config.yaml
norm: "rmsnorm"
norm_eps: 1e-06
rope_fraction: 1.0
init_std_down: 0.00381
lr_mult_o: 1.44
lr_mult_down: 0.7
grad_clip: 1.0
decay_shape: "linear"
seq_len: 512
Each number is 128 + 32 x the weight over its row's rms, rounded and kept within 0 to 255. Layers, rows and columns count from 0. Numbers have three digits each. The size before them is the row's rms in percent of the matrix's.

# up: layer 3 MLP up, 512x128, rms 0.178, rows 120-166, columns 64-127
# down: layer 3 MLP down (transposed), 512x128, rms 0.0628, rows 120-165, columns 64-127
up120 103:140132117129194078095110063101060141079110095113098110147166122111146122089141140076100103067098138112164156166105174123102152092121128153137082168155200159119175148106133121139120189192082130
down120 105:149163110110115103187121202133113078133150071129094138114142125070106131151127112116143145151122090176124160109168067095092193078125144118156100174164159201150143127154156123129138163110140116
up121 103:089119141094125104147072120156175133139099177134110092118162127076121119128098159150093118100153152109157132104137115170098153135157062097192112090167098139146185118170107181169107110168130110
down121 104:112151164186164132092140087152123138114096137137165102191112119213124135134125096082156074106156118073161168121114104135136123122182140119102132166081148114069180162111184045097136109081130109
up122 116:156144155127141125111142151116106159161103148141191129149187203069113103178110136090184146127109131132106117143193163165117140158156099083073116084185126161139103108108169156112100146114184097
down122 100:113112137108134136156136146143158122083105077074122127114118082137150126107109074149110095152134114185074066090143074107081133125101211155157106180116152134109182182180108147176129138152137131
up123 072:118110046133095147146080136076103160131098124134104142119109136177151150163104089195117143136161097122147130155095096091193120149146133106126169149128174144095156120118124096068139067139129202
down123 072:146133140094123113137132168136100170173121147105103107087123133113158174141111109182143167087141102102202168149132133132163170176127108137081133117212155115132134079178160165095043112182127131
up124 099:137170140134171193123108133129075160136150178111127166064145106215126177138105105119120214086098141124165097107152107117154119138091143104101133122157164102111120137075119109152131116102110127
down124 092:101092124110105175089142141069131106122123136138105159074126118130177103182161108141130115148109105136100166158097080149112121138109137116111139067097088102218140125141096078098098110170147104
up125 096:142103048152092123197095154104103191104099160109116127074134145148138137098103134165121155117133135106147083067173131146097196141077193152170137103146099136121195126138120120172131124124178170
down125 094:186166129094137114099145151158175122155127134147119078079139139195163117142170127147098217147141167144138140069118107117167113110074048141077110165155172151155146086130127168150172202147151152
up126 102:174118160137173134131108085170100099071128078140122123123179140086109142201133144155117116176114145109099144168160197168104098112074134172175100116118109127131151145129123143113128096131123161
down126 105:141117128137162091154127164170125146099173128187128158121126103138127131079119112113124113112180107176123116123084053193082110124068190130105070168135137161171089105133109185125092169189129157
up127 106:144148153100147080093094173074084138138091099131162126129118148124117181099131121173115135152138106129094134172164103157060096117141170157172203068100109156174191134168102075132098133173065183
down127 107:183109115131114084129134169083137124106086143154161158103157058151171173171104168154163070106137128190154144105066142095098086140119178163165114064092156179144146166140194087073091172093078152
up128 103:158140120121169137171108122139093120129055092137163144141116121121139162134156100198180130132100162141142133166106175160159162142170141167101126092137159160122097149138153209114085171184182135
down128 100:160110136104168148140079128135176040109136078122104096139144175167144097109165168116119159162112107158120104150129127173070103069126131107145109144138139105161132065167119158134145101079079179
up129 112:116112145093137117137161118094080098132108121116099097163126159121167065226116156126079127172118152085155149101105161131103092155088134127092210104113112152122167092153120040111131137140136092
down129 109:092142195141154128079140164110074130146117154102176104142143119138062097172095132132153103107092175128023128054094132156124181134112108141168123144163128125141121119089120101104117163081137083
up130 097:149146148083149094173203177099165124148130144118113145111142115148146096115083124141154154077172108071169126129117145081090156006104175159111155098110123170192142122097168136166057140139105114
down130 096:172116162101112050155207132080136130166062094121149130143125152125148096161097101130150129131101119123155116130160088106091227049115190176118108159094110167163133129096125118129106125126090103
up131 091:143106137151148076103082137192080177094147112081078137138200082157166139187085104152110120130180159124144223086144137160164171122139186154151112128093108164191127149124097119146163088140159093
down131 094:138152139129113059163101113099148163141128172112119124111121118151072171098130160167158100162114171127123150138105121123148149120141137193112102132113153157141110127127158134145126135130144125
up132 108:110158184151131100204106110092106160142123147126090130111099058133190188179162104148126074125131156097194134136136137171090160170106126102124161124082119154150127124136191176066107159140125142
down132 107:139157184143068124166119195087099092127135122090078184089102139182108176136123155135134070120151124150157041186126121164119154087129103126172139148135137136147108125133158169119109109157138149
up133 105:163133124114081153183120130100117178104174115114101115143086177158110123148139110094147134125073126099080136154111163147152144117136185174083115109104155145138145136073118131086143129101129189
down133 092:146216118137146106080088116116186167150160226142150114118077135115156104097115092141097129088136156187118114104075078134119123108118078073142110133095181108055114175141139112114120155171119061
up134 109:101107214132163083131126079131147131135151116117154115151122053141121137092052211156113075062138127130091122091144104159141134144144141145123140113120131149112052187111135109113112120140136083
down134 103:079081134097121099183103139113093110089164105106110117203177054115094082108127118062123172144135148165123138164106122126117172153116168204189095128123112104100157138179057075119128125075145178
up135 089:146104106162109108110118094087222188174074114065149096135161133125127128117184105137143146127169105138119100087155179134054154131113107155107157151105102122149149166065141162113170150116098200
down135 094:077132085093074138141135122143114124161072115091150153078085165148144141139132179169115193131095164124165214122118141093128135111126155146122143097091129133155165157088164142123108119125135189
up136 087:163103141147157127151136114113134147091081072105080115096090130105180153180124117179093133086124087165126168098077148118093188096171104113169088120153136081074164080137189175120131182146107196
down136 083:089159126141131060196079138132151207159086131101121091133123126137150146104094126110128168174134122098151088106131172089182113201101098159098137174120189111084113141116188097144119122088142149
up137 098:153091132144175177114135189131095163115136161128135142100148179129096150078113117122145122098111108116094106132144122093117113135073177147131151057095175202115139137147189173126150146137135163
down137 109:173145158093159105187166171151104132115161180100142108098211146136112110117129118143156089171094118133096160175150110093127178179083126105150091107122146153142156095167104134117138168104135133
up138 094:168160155085181089129053097145136160112197096095110085190159110104101119117111092134208072058135132142107146176106136130067115151136119091109123131181132139118141132134196115139093144156129194
down138 091:137111090138181106162127191138134134182106139113146085160097123093135117154114148133075075052100064113135145169122114067161148173086109126110127164094107120108149136168122072089118163135163189
up139 100:119144123126105135136150131135106117032057160171133117179120156151153117038139088155082094126138124118119125147110184159061113164193160109129187109137085102126115101150143114051130101177111174
down139 097:120129179180130092157118140069120170129135169116048135121129099145146114141101183167108165139129136074135177082120125197093156142178114103115194144103163148142108149130139099113120063144095158
up140 100:171174143153100044144168164150114123161137127125112112114100086106105097134162192107130202123150101114152139133142107093134152199135155195095121159163109180147097093089166122117134156105084149
down140 098:134137107130133089135090143114161133132132124080117088114097114214143135113204151132113137147156159204120120102095080143062125113140109180115141076140188143170113141158079111089151112145152090
up141 087:147099132137146078182089124086161114174087157113119134138105114118139085176137128180088150091150135033141148113049071049143145113098165100151119145099161084142078132157101139150162134087099148
down141 089:140152077143111139145126063148120103120155093119093155139130112134138129149086110083130116128169159105154149186166122168134134163149109108076077172118118146079106139089097163155147131075171099
up142 114:145166147051104109186123131164101169109112155107144170067094089190138180185110127147154137073128124075104131129089099158155130173075151086117096137112177166106133085133145150151129172135139162
down142 110:146114130118115151078168094159117107142123165179059133162143168132167082127101113146176123153153068143131133059124099114114153123118133214109110120108101124145160115041105106070151068116130098
up143 102:081096176106085123147113079138146140109078149155084135110124104174128098123178093070154119145131163170160161098138111147166109138165114104123167126126085133109148108154113179147151170168155098
down143 100:156086125100128159174108114121165127122207166123121143112131151160135129044131103185145106138117123073131139084121121088074164178117115152133116151181082086154124147153163141138117103085070193
up144 102:137139114144175116111134134107134125189102142096119137170192156182117104102128129073126132083191145120103169169140148183050099150129129127114173101155058166173130115106105160112106093144212101
down144 103:160212175093098112122159144126105138112085149107096100069107157059158073135120107173158069107089060105149117139150126121120129098148147101123095181140177099139110185115105108154076173137108133
up145 104:116103143153111127128167153096140153104115166174106104129170105087164102151052123136156105147172149106118147119085181079133125147142156152134162120122108108090083108098135135054113099134108139
down145 105:129135148146101157168138190136124087052099110145139073166133086131099135067123106147113104161145109093113107193090142127097134112149074127092145127149168132099128117147091147061163069043139153
up146 099:160170115130134106093115112165132153173137200135146152086179083148080122147117108119111155097112098143188075177090080114111108164070178140125105110137126135106099124097154130107159165179086087
down146 097:137136136114074116104193132093139151083120096099174084119130140157127090117164075114117126100103144115117102111175137136082100162119118224174159187152090094138133048131178182089186098160122163
up147 102:036190224135174136119102078137126116137138112146093110067127109067128131113133154067085158085151137124175148159093147059157137117131132104142125130136118115188089139139141018133164134102095137
down147 107:132153131130104095144161148127121103137123091094116167079134133150062054151139149082106164101120194104089102125146091138080078132066109117151194126104182171128088127130155142065140128076112163
up148 106:121141187151056121085098104138126140139114090185119125110100126099117123133127074157095078152119131100108111149085161170176157180143177139103126165142128104084128151133146158102165104103130092
down148 109:138088117140125091163118146156119074117198091129175203132092083117153121108137093081118096192125027121083160133117132158157133208087108063111139196133142082149130163134103123151195134155116126
up149 091:131150138112100157131181112165155125108106176077063117144097115163075148154107139121122152118127148126133106138139137130140111177102100159152102139168148079146113186167115155080081179149164122
down149 098:145127117108146117151173174055154079146119112143106188161154153163087124118116137110137137157139104169134135147114136129044117082140159166159131150216152073165146091204147155101154146093110142
up150 099:107200068162068133101128113101119138159143118117157182179174184131160095094093161153107103129188103102148169156143124112124133130168183116090106104166154168129130104111111093104109124100161186
down150 104:145153149097155177106159119106115082115138105170134105143070158119119128165209137176139179115137174138113156113146152140088113173094087104096119060133128162168116123155162075114126141117174168
up151 100:181174163118121136117106125199110079147091153151118142116117085146087116175090141173089159164150172151138113123143174142128080063170104158120080114099159102124118159106207093139158117072139091
down151 099:104051161128094115174132133084131171162097116076082165090126100119130155136129146161014182137189120142127125118134112180127140105117121132131124160120127102120095126083147131102155127104154122
up152 085:128155158101152137143111153079166172156104116092113100199112109185124163129156110164146135123173132096098084083081177085157105139172145118101159204157166147125157114096158172128131125153143095
down152 093:095122115141136083167154162144161196119125116170127144176142140117116048161130119124173136162070097108096110150130154111139169146119107074137160132158095133124103065090159193117091058121127151
up153 092:075117067156135123116087108168119086149166083156106180081110142051118138149151111163192094139086135071133131161112163102117077087112153163126146077105066133120154091134120146143149152100143061
down153 088:146124202167151100161167178088124010172163122152124143101133105115158131163088134067147091110132067150138206118121140171135151161123128082123112115160095148083128146167111177153134130128134125
up154 114:112134159160079147068133171115140148158130141126116197126068137037127130076148121100121190109148119152147102121145181141167124100156126133158161136124130126128137153088156076130150114163101126
down154 110:133160196114103127143114124084129121153192118131147084114147131182094095144112141118121120081090108104150138112093074119111127070102134100146109132121108135083087149159121165120180143060104153
up155 111:138171085120119127109104149126148103123180126164162144173148185062172139164096136164145106128124085123091119114148153145135143192116097117098117134134109169135188115146115075129092147149109140
down155 103:114137116151067150220155123096167098077093078074118097130170140173165102165102148107066162137125073136149099086129092137190143202127108074119183169151118139124117110139164107045109104131172162
up156 090:160119113179066106099147122162090105189179132157119091153082141130160092143181161048158105122149149148115147128102138138113104134159124131097143121116122167146104145069185101124136171104146188
down156 101:126106102129122020123122199150136123131075143119127117095102158127094127089091102133114124133141126204162104142137126184098160083121108155153166080154151082177128155159132128115134218166131104
up157 093:083119141167172155146089155151086120149084099123104084153107108092097221207069154160182180149099145121099142139106156050160135138134101147110151147119142109150108136114127207133101119141125110
down157 081:138169103155105099077167099102136088078059139155140167078126137139114114107112172055094142127145131121122074127174145085111099122145064087121112130075101134127078104201071161163165182065093104
up158 109:157175143125081174065143098160091163143157184123097142184154132131131158149102130153073098116111083122153125116190175093091137071137093104105137087125111163097126097103132154134114078103117157
down158 103:120072174106098159117141123096061152095160095125158115190149132167171141176123131154157141201184137121176081142092087124135150161168155126153111126112126123094129123134081174112200115095158098
up159 097:106148085100124087126106121162189130156107145134089160114131081137139119126149155123091155106163141191109201140136133089158098109135124095135166081144123133144154054137130131141118132107095162
down159 091:098141203123112164136128157149130107167121158116081118161158186107151192076099102083151151132093181100102104143095139133099125142139080148112077153117200136106108108137181129116108115128107134
up160 101:116093109133099092145094101124179137145130111123152171120143118130129116097119111159125080126164079098125085107131196177149163131098141142149112103062157127132145093170178121097124120137125100
down160 103:094109142195160133128089164124111144093106101110149127125120082091158107166126069135129099109113106110160143140151129154134134108165152091113147118100146156127160073085185142145158161110173140
up161 103:083038128161124144157125064119067104141150115105126158112145111105137080112155145135095112115116118151060058094074189123095097106202153132117162146120100133179132194148110176086106140112130126
down161 102:114152078102115132097103101078166114133134101142163080187102139165106143117088093136135134161146124102120129126159114104157130100113165163138099128094160100037144083052142142160094157098118065
up162 098:132072148068105123107136129177132176133162128126107171174071120077143144165099110089091153129089138120041165120093099087074104117149127117104162122121136156062090105158090127152091129120050171
down162 092:122158211150177134100153146145164131128152133097136113096130124107087118073163163110112140085104188177184174165108093149178116080144108103142136098156118172101086110114186075136105069140144131
up163 122:150117175109106089152049145105084076120128166159190092075128133121053148142143103133183133092061135100197161108105109143107133143082105100157144080138172131129089116114111122109163108129110166
down163 122:091066116101135152103135097138077099151134121132158144150075109183085115132098105157120114112134149199172135131086149116138137140154064097171129141107160095138115120143139113145187134118102078
up164 096:202122148119152120168141135083183144160136153119148092172120146116105129117105140132130118146131149107144086096151177117109218141137138174115128117097105082085117170193147105128114098139165122
down164 106:145073145121186178138167129129142180133148141137053051118129150126105115150165086168091112137193110160128081150128091114093161154106150111105157070135097144102144176153111164132109063125144144
up165 087:153144183144151094120058113141151139121129140150108087115092092211126138114130132144125175130133137127080023123157112092149174132162131107152162137179119112147135164090197063100124066112106106
down165 085:117110125136077106148130099191151165068149110072107160139054154156154069115077182110120105111092094128085181135138187114168084085127140112077131087134134106196117102115118134095141138118142167
up166 119:108107158103173122128074138135151183123126116085115151130176134086152152136134106191130066145179100102099076070098141060090104114087139174115132137127184121123166080103147121216151158104118135